Part of a small language model's weights.
Size: 4 heads of 64, vocabulary 8192.
Architecture: LayerNorm after each residual sum, learned positions, biases, tied embeddings.
Training: a variant of Muon for these matrices, 5933 steps.
Each number is 500 + 25 x the weight over its row's rms, rounded and kept within 0 to 999. Layers, rows and columns count from 0. Numbers have three digits each. The size before them is the row's rms in percent of the matrix's.

# layer 3 MLP down (transposed), 1280x256, rms 0.0267, rows 492-697, columns 64-95
093:510522548481493494504504476560535484475454505499485467503511525506470498462496503462487488488464
091:462522502492455507535484478497516536505518470510496559529528493536514497511495467510526496522494
100:479522503521495474525459505489485488470515480518487496517538496476462510475431471474564516488450
108:537526463531509512512462517471504519519528439483492530516525480503504506536532532534472503483464
097:510494486472478526485462538477485548458515479469505528504480482467485503485525464538507508592502
097:407473530488487478514556522458472527512470521512503460509508499496537500460476510485503484489507
092:554466456485504514518478490474453452525526514463493526506532471496525484502494535517494513518517
077:515539530512517489487549498528544511510488535505508477493490514455453498490493486492525484528510
104:478520474550493455484528546490465517516559488502508497551484502475493502516518497461510504526496
102:483470508505474477495480453507487500530509514528516503451460519508473460492499486464496485513482
093:488490442522552544539505493488496551525499518492514465516473520494491524565475514494552450489500
099:460519511466514493482506510471523505527480524496516490524486521493518523529485506492487498513515
103:528479510495549519508547514535479434521561455486535489486537498548512504455476514459526451524511
110:484468503484527512535489496491546502426494510511517467537518496502498553517498498528467489553539
096:501524519508538473514522486556474506505513494488474534517487553495491528503523491447447502477523
103:525463446515549503490512504526476520464525483525472481488464465521498506454484508503501499466500
109:484518501482532494434504536492530477492503522460485488524511500512497496529514481507498478477497
092:465487505468516495540503498505517494530505480494525547487488518506489483499491550490461527518506
103:528525512514460481521498496524501480527520511519544488505478513523473502463535520457523494534485
103:490478468479495466485490495527479510518518437484448511511479459487551524459502491511499508523477
102:471502479472527503501477501504491539469521480498487497526512454562466504479534480495528491471520
119:506450524472496441514538522513491487512533517468439501499535537508484479488502468487453457503520
091:536489504474486471505518478465487460514514499520475470503500521511494516482528534498492549467513
097:501499546458504524499522513507487472479509482501460502549507542521501521454499505500530497497518
102:500499504528539461499463554504484493545500523491520517520476508473495485495480482544503487502524
116:538508528518518513477512506526495509470477503498512494461488478551520532526519499499526511503511
107:482468511543465457526459465509474503480479514483489520529514473521506517480489504503507508514503
100:502513503493498490525477485529489467476521493474506513512499492495526537496474486478527526497488
076:475541516491543520505452515474468495507492488514510500542489522509493508499509486492500451530444
092:502509481519511527500540488466510473540494562460483508484502485476504480527532501497484530483508
122:509468505487497431501554516541489527483509470512521480503500531518497510523533445477475498499520
095:516550490496467469480461494492491531519498542531516544476476489482502489512499477487482510487522
102:498571524523496528498499477489502485496472537516523486478482472495535461480497509531534505485504
104:501466531504503525488537493493537528470516492513513473558541512473504473506508484438553515548502
094:511533506504509519495466512512499540504515515496530493532492517518549504513507507477469444485497
104:488469502531498452480491462499483509529521486547490499464503457485502472498523516483551517470447
093:511515523500514509533505486475522526503448521487508442456475481502433515509484480503561474499480
103:452493481517450473530466520533475493474479480492507472489541493501499515489499490488540495477527
095:492512456480484440515529497518473467449486470499485519501469472439498554488482510490520504512523
107:552476477497503518497533542517490491480476548547534501480503545524518518483493494519509541501489
099:502505484493489564503491545467524512514498514508487528468503482497484510523518479525488541485507
095:483483564474516483461580486521473484492497493529484504498525540512477530501545474511436472487497
094:481491508530553502459537478499440504490481550499520493476478531475483497534482487468542494507499
105:487513485511522472520470506473532504510507525527529487521488504495508546493500456506472554470564
101:467499485498470488562538524513501500489531518481520542494479492488501497486548469527546500519531
090:479521505462521510518478514482523509540495554517508485480512515527502526502539505484483480515505
097:509493493475510542513411472524556467509523528525504498533480480495523506500512511507499535487490
096:558469460521520499498469501550519449489516509497467507514539476478496493478521513513514520511500
096:489519484488527493496522506540446467477477530478508505474499526491525490493523475514497470539469
096:473436535510511508479548487496473474489542543513466468497504501543520486511470526566520448512518
095:476509513467546507498478483576494463517494503501473544498519492504511496525473463477520434526449
085:504499500513508463497479537528488513520495535557485468540475526505505492525488505474521427460485
107:451494473540509468476464479501477476520508517518537484494524485477515500503445476513525536505481
107:543518478496513468462498507499456461492564482464473496489501485466476474496489469501465446491518
104:491497490473509488546488543469486489481482514471477490492551515517491526547536493471458466483495
094:471492491507516487564515503476524525495449494510511501436519505496494478525533529495504477514494
111:485528496484480466546496475502529492495516574469525461501484498513482496514471493474526480521528
104:524523493521520513536490465493490563450488467486520498497527484530493498515504506508525494529488
089:483476492567511475509532495509526475505500558472526464528496533498465512517513524451471485492515
085:510514520478539502526533517544538477458478499597513501515497525511490523455467524512516504490474
102:464515535511498524513442495472477497494480530501476497471437516510514487489532499492501513538460
090:486470496514453487500493483507473497487498489474509462500487483536508496510480464508519488515513
100:507512513492482498518570514475511489465509497485470485499512500498522503525492506501532523477521
088:473563487516494488558519522493504512482496521450512471547481497481487482515519498500496516487470
111:541522501466501507460482479482493491503508508496487550580515511493498490487488492459448475481546
103:505532516507467492494533536541471561466495559511513482498511532460501535477542536500489465484504
101:540490484512557514532516499459543534520525513530489522542485530464516530516507472515454508496499
103:508485507502520474489484524511499507499547543555487528477508484524510499515491523508524491461535
096:474529484460509547517503530485536533483471524478503499470510529488548483546498479446488491473519
098:511507479451453482512523514487523494498462519519515493516489507467521504472504464522508451480514
104:564490526517482509507524454489454510508466528526472542485503526519510530508495522445499507486435
093:527504464467551471519536477488498484445508492541559478485479489550475504439493522500502454505505
102:499499517483481510508521478491498451511481560538464499507474434516503457520488538491500522500478
092:523515495508517503507464500516502504482531469493506504442503529478496487498484488510509497525495
099:457486516518526499499480491420535487493529528513508494540489533507468517495505500520452513466532
104:516500512490493488519501518493556489476501524475474532543500505486474475513493500484479536527512
099:518482493529466541528502540472492489535502527509520478500503492466561491500504498448528521504468
096:450485489490492506455477501493530475443456500480525500517509468518451515508477510496535500557513
091:430487505532488488506470520529501493492484478480518488498510483474483473534498506505516519497536
094:518527489496476459454513489502521507509500532504504498461490543523519473482487529497506503502569
092:506509470491496531511517477514472528488503489478460499536529500519479497488508487541473476481515
091:426461544480499495529511447508547499538499489505484495468462500486544486537463499509478508484480
095:478532514487430504546540510454527528502485505522485551471498482504470526518488502513492526515472
104:507513506538513497497522491517560537484519494579507515446524509533457472467504514499488500471479
108:507470459516468496504447512502459490506466510499503498509494547468477486512495495486487491494542
112:497483478486518498484513504525488506494531535503525485484499532481450524519481524462500477517497
101:460511530517514470493529515497533487483513521498501471507487538554479503487517481479480532473493
090:474484483519556498514490489513522522473535555523516542504491509529513495504500512480470501485508
106:490479552544483490474504492502498489489487508493516504475484483543466520494463529550523454507474
095:491514501528465489512559512490507508473565501514514478480523451508535541472433459518540531468519
093:578546503529516513491524499484527521475493532471529540507527490477476506518512499520501504494502
099:476490477488474483494554542477524484538485507539526480528484485540449501484520533508511522526517
100:498477478496496503509515483508465439516555518527493500529477503493534537493485488492527539526505
104:516497518474525536531542506500487442482508486478519517466503513522516465478505507445521545504511
091:496477556481555497518435501516482453494497512505486492509451486494505478482499465484429513508484
094:543527503453526514475502483509515494498490466493485484470496510503465495533482490478503497501470
114:536542478484496527475510505502498503521487502521509439518486441506456476481515495500500496498557
100:511519499469500489529534486486485467544544506485534492465483515507512489519532475504514532544496
094:515524520522527453512538470484511509507494491465513476498500543499474477514522468501536495493437
103:530518498496504443477506489494529511479484403522540503472527499492463514522508503489496461480554
098:528500530526508539514502473461544458498509529507503531547505467507498484499494491550450540510467
094:476533504498504484491503517526500477504498483486493487495502522468573511509473517491487475548481
096:510517548463457540503476520506515483521476506519529482507545476499504504529460498525469487508477
083:494444477515524496532470490477508496515493528461437450527466499491462479512514499544445495479484
094:525532537487501518486484535518528500498508554547474496567488457513480483492479510507481507520475
112:498559515457471512533474475469510469542494542462540529531487470539492481521537518509512529476545
095:570499503482527531472514535505547548482504484522505464496505533477515537515496472502513498556523
097:507497492478515495504466525519514484553494510516465458526498473519504472532474536492507538527473
095:516508556502496461522538487485461467451514534523511522538471493483489501490478525497491511489536
091:509461520525452461503513509538543483504484525509492513495503487477521494493478504482539545497436
095:519510513463505518529497471530514527507503462463479517538471499504458524510516513523478498517535
091:566466550476505497528484520543477537549489495538477526475498524532471470509525488505480521501525
101:482506507509539541505522524513523519511484499514516508498489516507517464485505485514499471488460
104:520484505507477479490450494535504472468506501484486540467511525470501525524548481544482529516501
103:520492528525517531469541527493521516542526541491519528492499451502499478495491506521486478487475
107:551494514516499461527481510499501489485535500547489509510473486498536500483510481493457513495443
096:520526517506554509495523480494477476471521509486489508470472531513489504506490470510487488497475
090:480520474462494461523555545521532507541485502491450510514471505500481439470468498554510554502471
100:479510511504467509485491532488487526445492531478495465552518481506508515474519502537458487457503
109:523517490530517466503496463498502535454525459509470484447530524544503484528479486498524492494498
104:468503457507475490484524474507489490491506561451523490476482470515549518512520524497491504549507
090:498517554465484461450481499485525512486452468487487482559491543449497532458504513497499461512476
102:473478517494518454523514515491489551509570515500497484467491502520485460520516500473482525517496
094:517505499503576445457486506508535513502517482474503519519523555493491462491523463464494505500495
103:504548469512484511486455517544527498476507520596518502473507492525479467505524499535494495441459
109:469503507494489499474492496496481491524497510504479478493521466477516522473444497528504468475472
088:507479542488492487488501528499505468492512539501462475486499542482502518485462477485511501534547
097:429502467487572527463455495484511496524516526465469504487520486513495500467498505518463523445470
098:499550492537485528471459494533565507493502507541479481503457503485509501505531508526509529539486
092:522496507497510511493439513483516525507512536488500520490517487509524460472505482519478519523516
094:496514545486461570506504509500472520516526491497513469507503525485502500499470500509531478532465
103:544530502494523510504529475515531492511465487515496481500575549558447516499504495528509482478480
092:492512523484532473490491510504468558537489489534525497529492486439476510494545468482518479507480
103:500519546516482497512494516503474462519513474510507518533478535500490490492497490506515434511546
103:488475535524485478521519493533473505529506505491515549506528469515508481470514507515500495521487
102:451512468493484511514506503523504468523517501524456499511517497541546520517508521532542503515499
102:490523465522481490494501517495523529508477496502520496465501506528508498478489492510545527455509
092:441501488501456501482476494477487544476488453514469492493516508489536497514564527468502466504472
101:473515454469515503476489489499476472473516501558513508519515524462489494529479445486529534507473
095:489472490455509516521432515510525536535489472481507467487524515543480488443487498557477516478504
093:508516502502465534507471461529475510535527526474492491494474501517481494522468498479545507502470
097:474545526456487498503490493507488440514507506512541539471525487517507523554459491488506476503526
100:533494523513458487537486489511517466518513517529462471484471477473500479550542533462540501486461
092:460513490458496512489499508449537501479460478538472527472508509484491539475527474524473474532503
104:486489513484539490512494513551499499487449511536483546515500500504532480485494508480490460527498
092:451566497479556520542529509498500496538514500513485492507466534506462508512426500536476532506468
107:525474480532488519482480529508511476516513523509493545489481503505512506500516504455463531515519
104:481437497500478509458511511500463512545502515545522517514493483498485489507518505525521455472503
097:508502484510456513505512511491523542540541552502453515515514510514463510488516524507487461496561
092:471515518493486477491480480510471493469501501518533495481509536529535489531512485476523550498529
105:508509470504478483511512497495475509525482530515473495527460500505461511491524486497465435483534
096:507473438462538464518519479509469494529513473520516471520488518492428507498510503514490510467552
103:474541487487429495478531512506506461468501550523500543494481531521504518536558457459515524528487
095:519490527482446544516444515501487490505527512501431489511487513471519531520484466502489499507523
100:509448532499534488504514495500495520497492518485525505536524511506443504460476494500506539521535
099:470509505489500505493493502541494501540501472507506530490528518502567522503489484506514499542482
104:513519529501498498487531473461502543466468572466498476459478477482495504445492499506476544500524
094:491488511523491496462459502500521451462478454516524483481490466495523528509493516490504497498536
120:478503522497455568472476522523504514498461500448516479510480525484443474483488506494437481459523
104:480516524508478485474442525510516493525534496530486520475501473523437535515471485503503518519484
098:450476454503491520504519492506512527490510539435523521475468494493529478518540515457443503506529
105:538498494537516497552519497468527475502531503484534501553507536477502464498498501509478512465476
102:451490485500489504541488501475557501481525503484513489450503504515500517490493531520476527504539
102:494502538485541473499517529454487483488486507541541491502530472488523504480510475509559499486527
097:486539488520471532511527516495505448503500467489519518470488493471471512502456485472511481499532
100:528517535495459485457496517509512541459522454505453517483518506490500499501514454487549515501492
102:527476491493453469493495445513498570521494510519494499497470510528480494532560479516494465517503
095:512502472457503525531469495461481484501494491497508454521522524498514507478526497514498495496493
103:475533549480534461503499496487505508515519466497542569465502499545451491512526507451478483537508
102:521488451455441520483532471511508528509541466470523487469521523498510491447499460513476485533513
098:493471478507500470486542512548532499478515504484453506559477485477481504497482528519504492447501
095:437539495495511446469508469526457540451494511526508539503483504552482526511537516483444458509477
092:530439480511534486465519489520497458512521535544476495503494538515497502562489536527526526505485
099:551531458449474463501578498490500505554512552464480488517464553485519505500487531485478473556511
105:515490447528503543508534542529463479496504474506482470517508501459533489508537475501491482531558
098:540504479473507494525500521467529451493541466488523513498525535494441477499460479501503473488491
094:514483523518539454535521506524512487503535515493469465511456494543495442483466507502519550538486
097:493523473496491525519493490488517475489524516487466504536532463443492529501477467501584499471480
110:507493428504449518522518494515541495533493541497514489493509514466523469570528493498524488464494
088:500513502530495536504538504491550497514501531475522505471546488527501511514490542499458467517441
094:485520493471493520493465531491483504506513522491514478485526441505482466479518506503489515498502
098:497490525482494492471540500512526509500500520458516526541479532511500474494511492524505495530534
094:521570485517475484510524483558525515534515517483484536510512513497477505537497500520488511497531
095:481552475492527523469425521543515524513501497481498500520461433541461503509492459514507553535486
093:484489531480547479508479533432501524498490518528461494510521513498511498530488508492495459474484
104:511479505516489446509456457516496464519511494534514511507514472509517514500485489471481490490498
100:461516470517515481506489524490515500521491505505493521481532512515485490494518479469495465478536
099:528482537473508537504493549510544513494507466495483511495505498486512496485530509503492464498538
099:514455536516541526513458507501493512504488531502471488519502471523554511524511507465511454531441
095:480510505507497516529485494494538494519523530501507468519483491463501518513489545520464496491457
105:495551490493577458498488522482500460508504523515532482490508536504476554497509477466526495485509
099:519484511502539510575495516528555486476470507506480532502521511488474509505469536478488521478475
119:482474493472492546522493470487501510513518509471492530536506481488472522525521490516530501501487
101:514493512529483477522537516522491471530472551468513509506483479515522515518513510534514513502531
093:520542485549482524498479468495543511492539526484509503471479529531512554455509464506552515478538
102:479515502496512514464537505501521454527545531563465474509495534523473529513514539492494478500452
105:526507541515519519488562490503505502499536485510450500494499516495494511527477484509517452482522
091:564492492503506488522523477494495507495523476513498559536509455504462511481495480506472496490519
095:472528494463485512561478486488525490517474513496477493511496485544510539513503489522530449464472
100:523534482481462475503501520510544570516510478506486528507530501530515509492451512501475503497508
102:482484508514481497528506511521522522514508540505491512494469483477494525522445478506535514478499
092:518472527508525469515518515482531494457464432522522516481520474528501537458505493479482528504495
095:503544486501496562527503490500518451515473482538467497555501525500505472509524521464518533503533
102:549485540518487511450491502482503532490489544538527524499473461490515464485482496523454498529491
089:515517494506506514535505500512457471493507511477491501482506462496517527534521445467527489523493
104:483487506526424489485465487486528496457492504543493494534464433508514517489488454497532538526510
# layer 3 MLP up, 1280x256, rms 0.0708, rows 493-697, columns 64-95
097:510485498501495502461506523499525468480509487463492513517503455478544478550513491456523458494510
099:496502488511541478484551487495491512522494483479501472491491507509453534551476536502501553486515
110:509481512494520461491453496503515488481475524483543513452521487470486495520495495489527514489543
095:479508481490492502521486507506508466488526489485496516478447472502495497498543478531505531496462
094:509551519492512462513480497508502470456521559540464516519515483502521495485505466511464508524508
092:474489521535502479516487499462525452507502481497501543536519476510432465494472507465509491469455
082:520460491484473457525448470516523509476529449505521500458507512514501477503518486486546499486431
108:460468499520505490501451504528534483486477471517482487473455522525487473506501469496510494515490
102:538471497525575519518528493502546503515489484476526505556519482527497465472498505465488525502466
092:495523494497484485519521485526473508448489482458516491559510442521499492488494499533500497493496
096:531523529466510503493554501479536477536536508511510538503477513522449477516529513478485544505475
100:544526493488536509462546510484513485429511540455535500510502501492513506495474476483512516487514
113:476531490556518497505525472489511518498509535512558495442495502488548531480504478524476469517452
102:501501473501532504482552487520477481495502533497501485500462526461428496502485469490477466519517
105:517489511524499494489440540490524477536498519517532491497541513523476492509467482504512492463522
107:497532510487523503491466488494491463521504520526557490513526505497487497523463514478494525554461
099:433504479509497479514573498489492466529515477519513510507475503518454486489483509498488499507439
104:521469527510500514501493462496544500471514500497522500459532440484490481496495474515490498494507
100:487543479483498492516525530524488494516470545472525494452519470457497494483511522532519501509496
099:459541472474519474500493532443494495494511468500490499492508511529469500531489491516508511491473
118:516557502563530488500487472515526484528460462503504493548480521477505515521491534472495517491453
092:507502501492514549498475510503505508499465442499487498497516505504511506530485525521479516504497
106:476512502515508457474526500525488497528493531528517478586517513467509499522507489471525536519519
097:514499467465530529466478502517570515520469483466480483523481522502532520494497482497540520504480
111:514510512500539497473532531483495526539494490523507515477499520472483525478487469494516482502537
099:531520523467548478495536507488516518456494517486522517524509540512475465490511506494522438502493
098:478533477468498459517488528565496510536479461484514528528526459474491521500506497492508479524537
077:553526470515538513547505511471526486477450511514501504506513486495515500518535504517521536476552
092:560441538489489481513493471468484507527481456527494539469475454518470495506534518531492474538453
109:494568525513453471484483498469497468502482514516550544531502528507512522527489546510489525481497
097:492474507537543510496509523538519514467475549535509523521476529516468512502468502475462493507488
103:522474468533516483520488504503475499488542501478555506487493498523524475525515471476447500501481
102:470483538487486474475491499508522500490495534521476520499512500474509480526549501453466531520549
098:467442453510492487465504516491529500471517477540561499502479501527496483527489490513519505492535
107:482472523512515517491529529467519481500485502509497495494482528489493492518535528460483476495536
089:456519538514495535504451508508561524478522484491481485557470501495499529505486476497510552475485
100:488466538496517466485474508491507567498526567485546472538482496474513510474517491508512472502424
098:501495527487496502463511481497500495474510537476476523491493505504511518540462521505532540465495
108:485493530469491498550480502481456479514496503482482487435490486499527491465506475539516507499475
100:464480520492502438502481505489462480492474517530461509501507536553484459513483504513481494551479
098:525475509506459513500536540492521520460499519528488495515526502494486521517525534541473499453515
097:481524481527532471479493472499450550501520465459510528491509529487514487484481466477496522496529
109:468508511499480518518523503546524482515512474440501475547527540464452549507469475509524480507531
104:537439485453548508510482499505477524502538505497502478487460478544513453492466469502498514492501
090:464505488551450542455475493523489498466494523511530495512537505521494529528527505473511520512544
104:477470480526548463526492510491479462479456479467543511512512502496514502492535512458449507527529
100:510498490483545518478459516485476477459512481520510498474500516488509483509484462508519471480539
103:467508499536474510502441518446489504496545481520486519498509461492471508504496483471496486491530
093:509523520517548550529481498461527509507498505516531509509438515471496482466467480528487541511473
092:557514465509511488498527500485448501490461500510513503461479493535469535485511487487513500489483
086:540485461524474484501492495485472453485510476523526487467486520495506445485517507473562474479489
107:497482490469494506511497438496482506468517513506526511460518499514478501509543546531508488494502
107:488499524527478474532475499483462487515484521506450502453462492508492498523514493517518483499462
104:475538520491491532465479546472530448456543523519534541512482489469518481503499463476519507514460
097:476495535511481527473500503497513509465525503536543507460544508498537503467525471531483527508483
108:504484513469463507493474500483509493504486505465499545513487520470501529474481509492470506472533
095:473485483537506499476520491509498502494511528489532523483536510550545475530459505477481494520510
085:513507498451519495477507490498482524495523527519512548506524485509531503475497508513529524505497
088:509511502496539491541469490490516508472504455543477530487516505521505480484459483524484503527514
099:489497510535459515510469522464479493512466448516523494516514520477506496480515557528433489475544
083:467506492486510488529491515490487522502499505477515523477520504494472455532539535504524536505466
102:478513498505520477471475531515486518532490498510487516499499490453483523490492483517457505462494
094:415492479472497479474508496494490474498520489501486479524510549523489507478480528459516471529516
113:457460489529536490517519503488484519446482511508470480492521512488499494521515505491525530494513
102:518498504486517519492479490537532515471527500515476540513495480482499534461477494502505486507547
106:460518510481480482467445522483509475493480458496504508496513536474582514521496478515478466477521
103:498504511499454536521473515461478496489518469493494484486537503502466498526495485492510525471446
094:445514476522504537521479515500508495509487513495526508513507487506469473491479488473506504492468
102:488485480516506496550509516489551462527491515509498519477513498466464508482436507494491491508474
111:530512512499486562495510528479516481494476480549481522489500472487518498487474490481479497471517
098:518496496512515427518460497532507519529474520511528483466491504509501503500509468462491536459515
103:558525497521522522493491520499520455478490477489531516506503482479531478490518515470474460498488
095:461456536487517511536565474500468506469508497476512499498524471507511460554531505496488512454501
101:500464491525467499521569475541477495494507520489482496522472488494499507476508559490501486447464
104:510551462497473488505538500496513483464528527451477489486568457484460507500504477503515513484485
096:503503500498536529534475489496483525517485494491502533463484478499459474540481484460490477518514
098:523459533483567502510521476450458549491489523505528511532511512469488528467484519550503477471527
097:500482471477557522474495529507519477457488489496502497473544497511516507462501540474531505460456
098:516510520493529503497487506527555514548505521516486465527475493478536483517499550522498488484479
098:507502507503516525522470461526498504508482493502520487553525485475495503513487497467481499490506
097:488496490490462533478513477491518499489491523433532515501505494469489521490532521487499506516466
101:537456516497483503539467460485510531517459467505480519548486519493486505453490479493476524510508
100:484498504508503475518497542477520504518539474477521434536508528504511481498488484508491510500534
113:541546502511520513477523477500445494504497536507479530472441512487511474486494515470476512440530
111:543478491498468495477459508509525463553524484476496475502482480451495495537499502529508442533508
102:496530507529517475492468505485541485496507502489498486542482499500457481489506511528535532489472
097:493518468490477549513538495473501460482509485541551496527498500506535455528500499498541523523570
102:547545497560522489467467514474537495515474499509507535502535504535526510528493523555461463480514
094:530502504479501477548510474487529501528534501544475495542476511520488516513517483497508501481503
096:519479498517491534484543488504483481492507470499485487520491512511454556500493460484524514525496
108:517537464505504487486489513499540506526463460508494460446511494464531470460520512458509478485500
098:521505523504549509501489498484470517518484465537528528469505507498487533519487516499511492543466
103:509474522463503524431475509522493496465495484507506526506480506510491507495509519483483539505495
091:525532558503475428495481484437491483490520477482509481468498517529474508490542498456516514483567
101:477496472519494486472556489543557513540512499517527522535482492486491498476499508484516489522501
110:502519476488507513491513502496509526475458535530515505547572475493522495512490544521474504501493
096:504497500541548498465448530486522495515489465505490500510469497513454527485529512523501554466495
094:526534478495414513483480487502481535472544530522520549488485471496507555499478483565471488512464
101:439492545488454532516462518457515505490489525499534462519513493537484525517528533503511512461480
091:507531471506508528473511488508514516561490502478533486514499524476497492451526460522513510521528
094:475502563501529432490515528465524496497475452480515484494532449541480525456494472462514499479546
097:499502480468551471470509508489534558466514510513496505479524524520526482496509540498502508503477
085:494531489523465524502552506466480540479531488467482538484530479467485496500489476501472468544515
093:483457510503520504497495485534519508489470511507508480522468526469505481457476473540552514511497
114:490456508486532493476511501522509491513466487546507507492512522491499500518493506486507552438529
090:429454526454484464553486487469490517510470500512495563479489490493497505508529508521483555482465
098:490519483481484478502478505522492487466496520483467516522483542505502518474507476467517515495492
100:527478513499477521498487513462535505504501525488514479544502483483519517518512507449486483481531
091:512532518525526487505507482526530484506516483469461496515533534470468465493492488537463481497549
099:558510498487509487516538507513527472496474503509495541505465552523466505472502520492474504483503
091:520497493463540537522479463522475510499480520493508480491554497478496527491443511472543473523544
103:491535512515479493517484474532534499488492499512488485512567439531427495504481506536575487499489
101:527461538526484481499570454522476506504481492508498522502504488476483495501534516563495496441517
105:495464541483520526462510481494522538487524548491522487536450528484487475527475524496521508542469
104:475486491524492488499530517504525485502510515474488504547537505498467458509510494508512484495559
104:488453463489488533506483502508542516500499513489530484453435466510471482481512518513539505509508
093:490506499496468473505442504548538462521503523470518480505489520480424496490500485460517510516495
105:490492501498539474511438492522475513509480494483549519461503469502485491466519503435468530499508
108:467491522469531518505481501449548469515506501500510470494505541561465479518504550455517523471476
103:506509491500529472483519471520506508536505462514497522516487438496465489445519512527504497462473
089:496527472490501462523499500505489532478512528535546511440502503535495475522486507496486501469467
096:482477524479426482500548499516514472504486506543495488502496494479540510517505519540485555523534
102:441510487479453463515471509533509480517495502498553493487501504505519503498524477450518490525496
100:485520472545481505516492505505505472487504513508549482503498510485486461499492459492481537498500
110:459507515461505489498485506471528479494483488463463492484457523532426455505534491481536519532461
085:502543500535544492492465496485446535513515482506524503458510463512499477519510503497489468489471
100:464500458455520455503494484494455503514478546476519487507511506510530496466534509508505458485498
100:502527497511517463481490488490481542492503465513526464501507564481509514515520499533512527533530
096:482481505527462508482489484515490496501488470533503534536540451517427472475486486530459485506447
086:450475505502538492497509539467483496494487472485518507497490490507537477495500502511493503532468
105:484501495541511506489490497530557485498515531476472491464483506511490465474497489481471434498520
089:504502480523428548459490513474493494507511514496548489474506495439460476497488472498520485493497
103:507477481465498499496488493503526528490475495501491541534490513512530518508505483420501454473485
103:493501507488499470467456470511481475489532551446509540517518452463517513472505488458492529515489
105:509523481509532490525495483488527481514542493508474519495506490503490476462504541500519548505532
097:471472518505516516510501477506471494503484504538548528535475447528526500481546506537456485475489
092:484499506547496496516514495507497486512509512455487483532495521501486490508485485485436497477525
104:494521515511514518473505500487525460505509486526477481472497511477518512504500495470516511526497
095:512559441460502462529514485540542494497510482484547475520504466528532520441529513538511469452477
093:520543508524530461478533522466510506529517532539532532479523502475479480493544550502484530536508
104:461485535512511486490490452512454452490466498481518513490521466518489517488510532503477536526567
101:469527507540578496529454491526466495480488510499546457467512518494486462551492525501523482469507
101:504495480478453476506538498463497534562517498491541493441473478507490480492492488511478497469523
108:465521549477466470503536511506498481484476483484506516499557501529498472503513489449526501452481
094:491526476505509509500530504483501501515535507492482515470455477517473495519511501521516484545486
109:495502530487489476523520469512525481467480466495453517502553528517496476514524526522531540496470
104:548508509497479519515479502501536476483507483514494509494472486512525495515475515492444515509523
096:515487497469549460471538497520499496496510452526526482461450530483468486493494494480488482522541
093:502504471499523487474480510468495456499510518488500510482514467469453503477513474521522486503493
104:519536508567498500484486512475479516510464518529526490479506491470473467517511528527514518441508
100:497485490522481473515502491505514464495503482521503520502444507527493519475492520488506504484580
105:460479491499553494489497469465510495505490500459513506507478542507521489509476507525494520479544
094:524491493543546535541468496474490523478487535500469547497471489486497495487569474513525456486489
105:496461520441537511494584502530495515487475466519542515506469555484457484485501508521511454528507
104:506440499492497473476527518553529500493494484466500494487494505509495517512479481506470511489491
101:499510498492482465527502525505465546511469507508476535521539430537531512496464513511446528504500
090:479504462467458480508466513488524512496492461499491484565518415505479496545519520515467517461486
115:503524502479495541483497525484446482461484559489508508491469503484487471478505458443478476521493
099:518539500488548534520548492529524553503481498451503516537535498471519537502514505511480487494531
095:519533495494498453491439497501519516465490542523475507520466477488488488488519516504455520493512
105:519505504484479528504519494491466482505545482479484502504508519493542488500518516487492530527490
096:479484528500531558491479475464522484500484528474520495523524475436459457480496532451513487498530
103:488509472490467505450478490494516485500529516485487473515498507503514498495524498471477503488505
101:509497522469499454442507517475486518500481534522474522514499552509486483500522528506510484526476
094:500521472520448493554488482515509479544510471464510502530491490480475484531519491485511536520487
100:481507486482483524501505476488502484460510496541512511470496489506469497538513466515454510541547
091:487489486514472494502505492502494493488518456485501459498462479496515489453480487510482506523498
105:490491526501507501486556541496520470532460450458542511492472477465508476506520510483528463495535
093:492483481504493505507492521506543494551518490522492528488470469497492499510504450499501517460493
097:497500498519531433463523474444443507519486511530497473509516586490491491473464511512503524463517
092:549469523520493485439501519480498481523493491513500495485492488511512495514470468513503483501525
096:446544510506488469512491500495493506506478513516493506502510473460488441493479559509461491517540
100:513539520475496513535514459510502506500518523493511541483466486512481471500488501498462485532478
107:441500508528508432481491489461499516485470526474510496456500491479509453481506504530519501462516
097:480516479528498460500446505492495504488493428470481455519512504510535471470524497471480522441478
097:538449502538488529494500504480530493513495471485499518491531457517508484490486529518533484481477
102:550451518493465489528502471527526478522568498486492495486513554461506527510513520502497476515555
103:538445479492479559489504522495503501536523559494493510532491517507473521490503539518484506486548
093:515480477486556488519544472502524483508480497543478489506510499535519499506475528490503491487501
096:485492486496491497522426488520489485534499519491472539447533556473502502517480511499506498462476
099:519521539537507506574494517490476491524523503507498499476498460426461524478493497470503435477441
096:496503502504488521506498486510478488493507510495522546517503527477488492497447515482487529489502
096:465464495485496486508495478507507525480501493508516475488503486503442495497460493554555508483450
098:539510509524446495495492469490507484504507540490460469495483483525515535457504503489471494507503
105:457488490497532462446481517514513519511497464502520463493505493504510522482504541506469470518498
098:452481494474463489509494484499509467512484494444496480545534470465505497481449533495501481531546
098:484499533542553514490503494505503463505517524486498534486502521515483563519483502486537504533502
094:506505529481521458499537505474462474513512473493476512505488505473551522504485506487493517456500
097:507512467477497485503491483485534505481510492478503533510485492498547540475511494531479491504472
101:515485514501545522499495506522465480444532448493509470492448504446506508477467462504518502509530
099:462551527513517497561523512501515493437520527489525490433480497482503466475508436511525477484505
113:503471506517499497437492508474469521510473499454462491485473529489457474482530488534521530527495
095:508532504489552492506475491488497508494498482488497503487491497507483479558493507532511547479527
100:474497532529481514462470475499497484511517528533479491504457465494502455491505507504553465447488
103:548537516478478528470515512486509476488474499493467502459463505483484469485491516511458521492502
099:551445521536519454483525459475512490481531500546504499467495525532517504477499507481517489528466
096:488491510522537479478509529429528476507518504527494489517486536509520513497491482484535509494507
096:522523490491508514499528519489473470468521478454527508507515530474508490505481519530465525514521
102:497527482483521480489533511522504524526516545541496532519508533520501451518446503500468501510502
101:513534516469503498486499501534483497468512498497508468486477521560429479519538510492460512527500
099:512534526468503485502503496480492536482534568459533536488506479484480497456512512544515459475531
094:514484487480485487456435498471516496496447491537506494524497499469483448515462500510522495528504
101:498491514489519547478482546488499529465515473491528488489494523491536530498503542509479509501475
091:521497484493509558478460488491501465463508496491517533512530529466414531499502466479486472504527
110:568489497495580515477505526519520487508491505500541489482525468477558504488493511511534525479489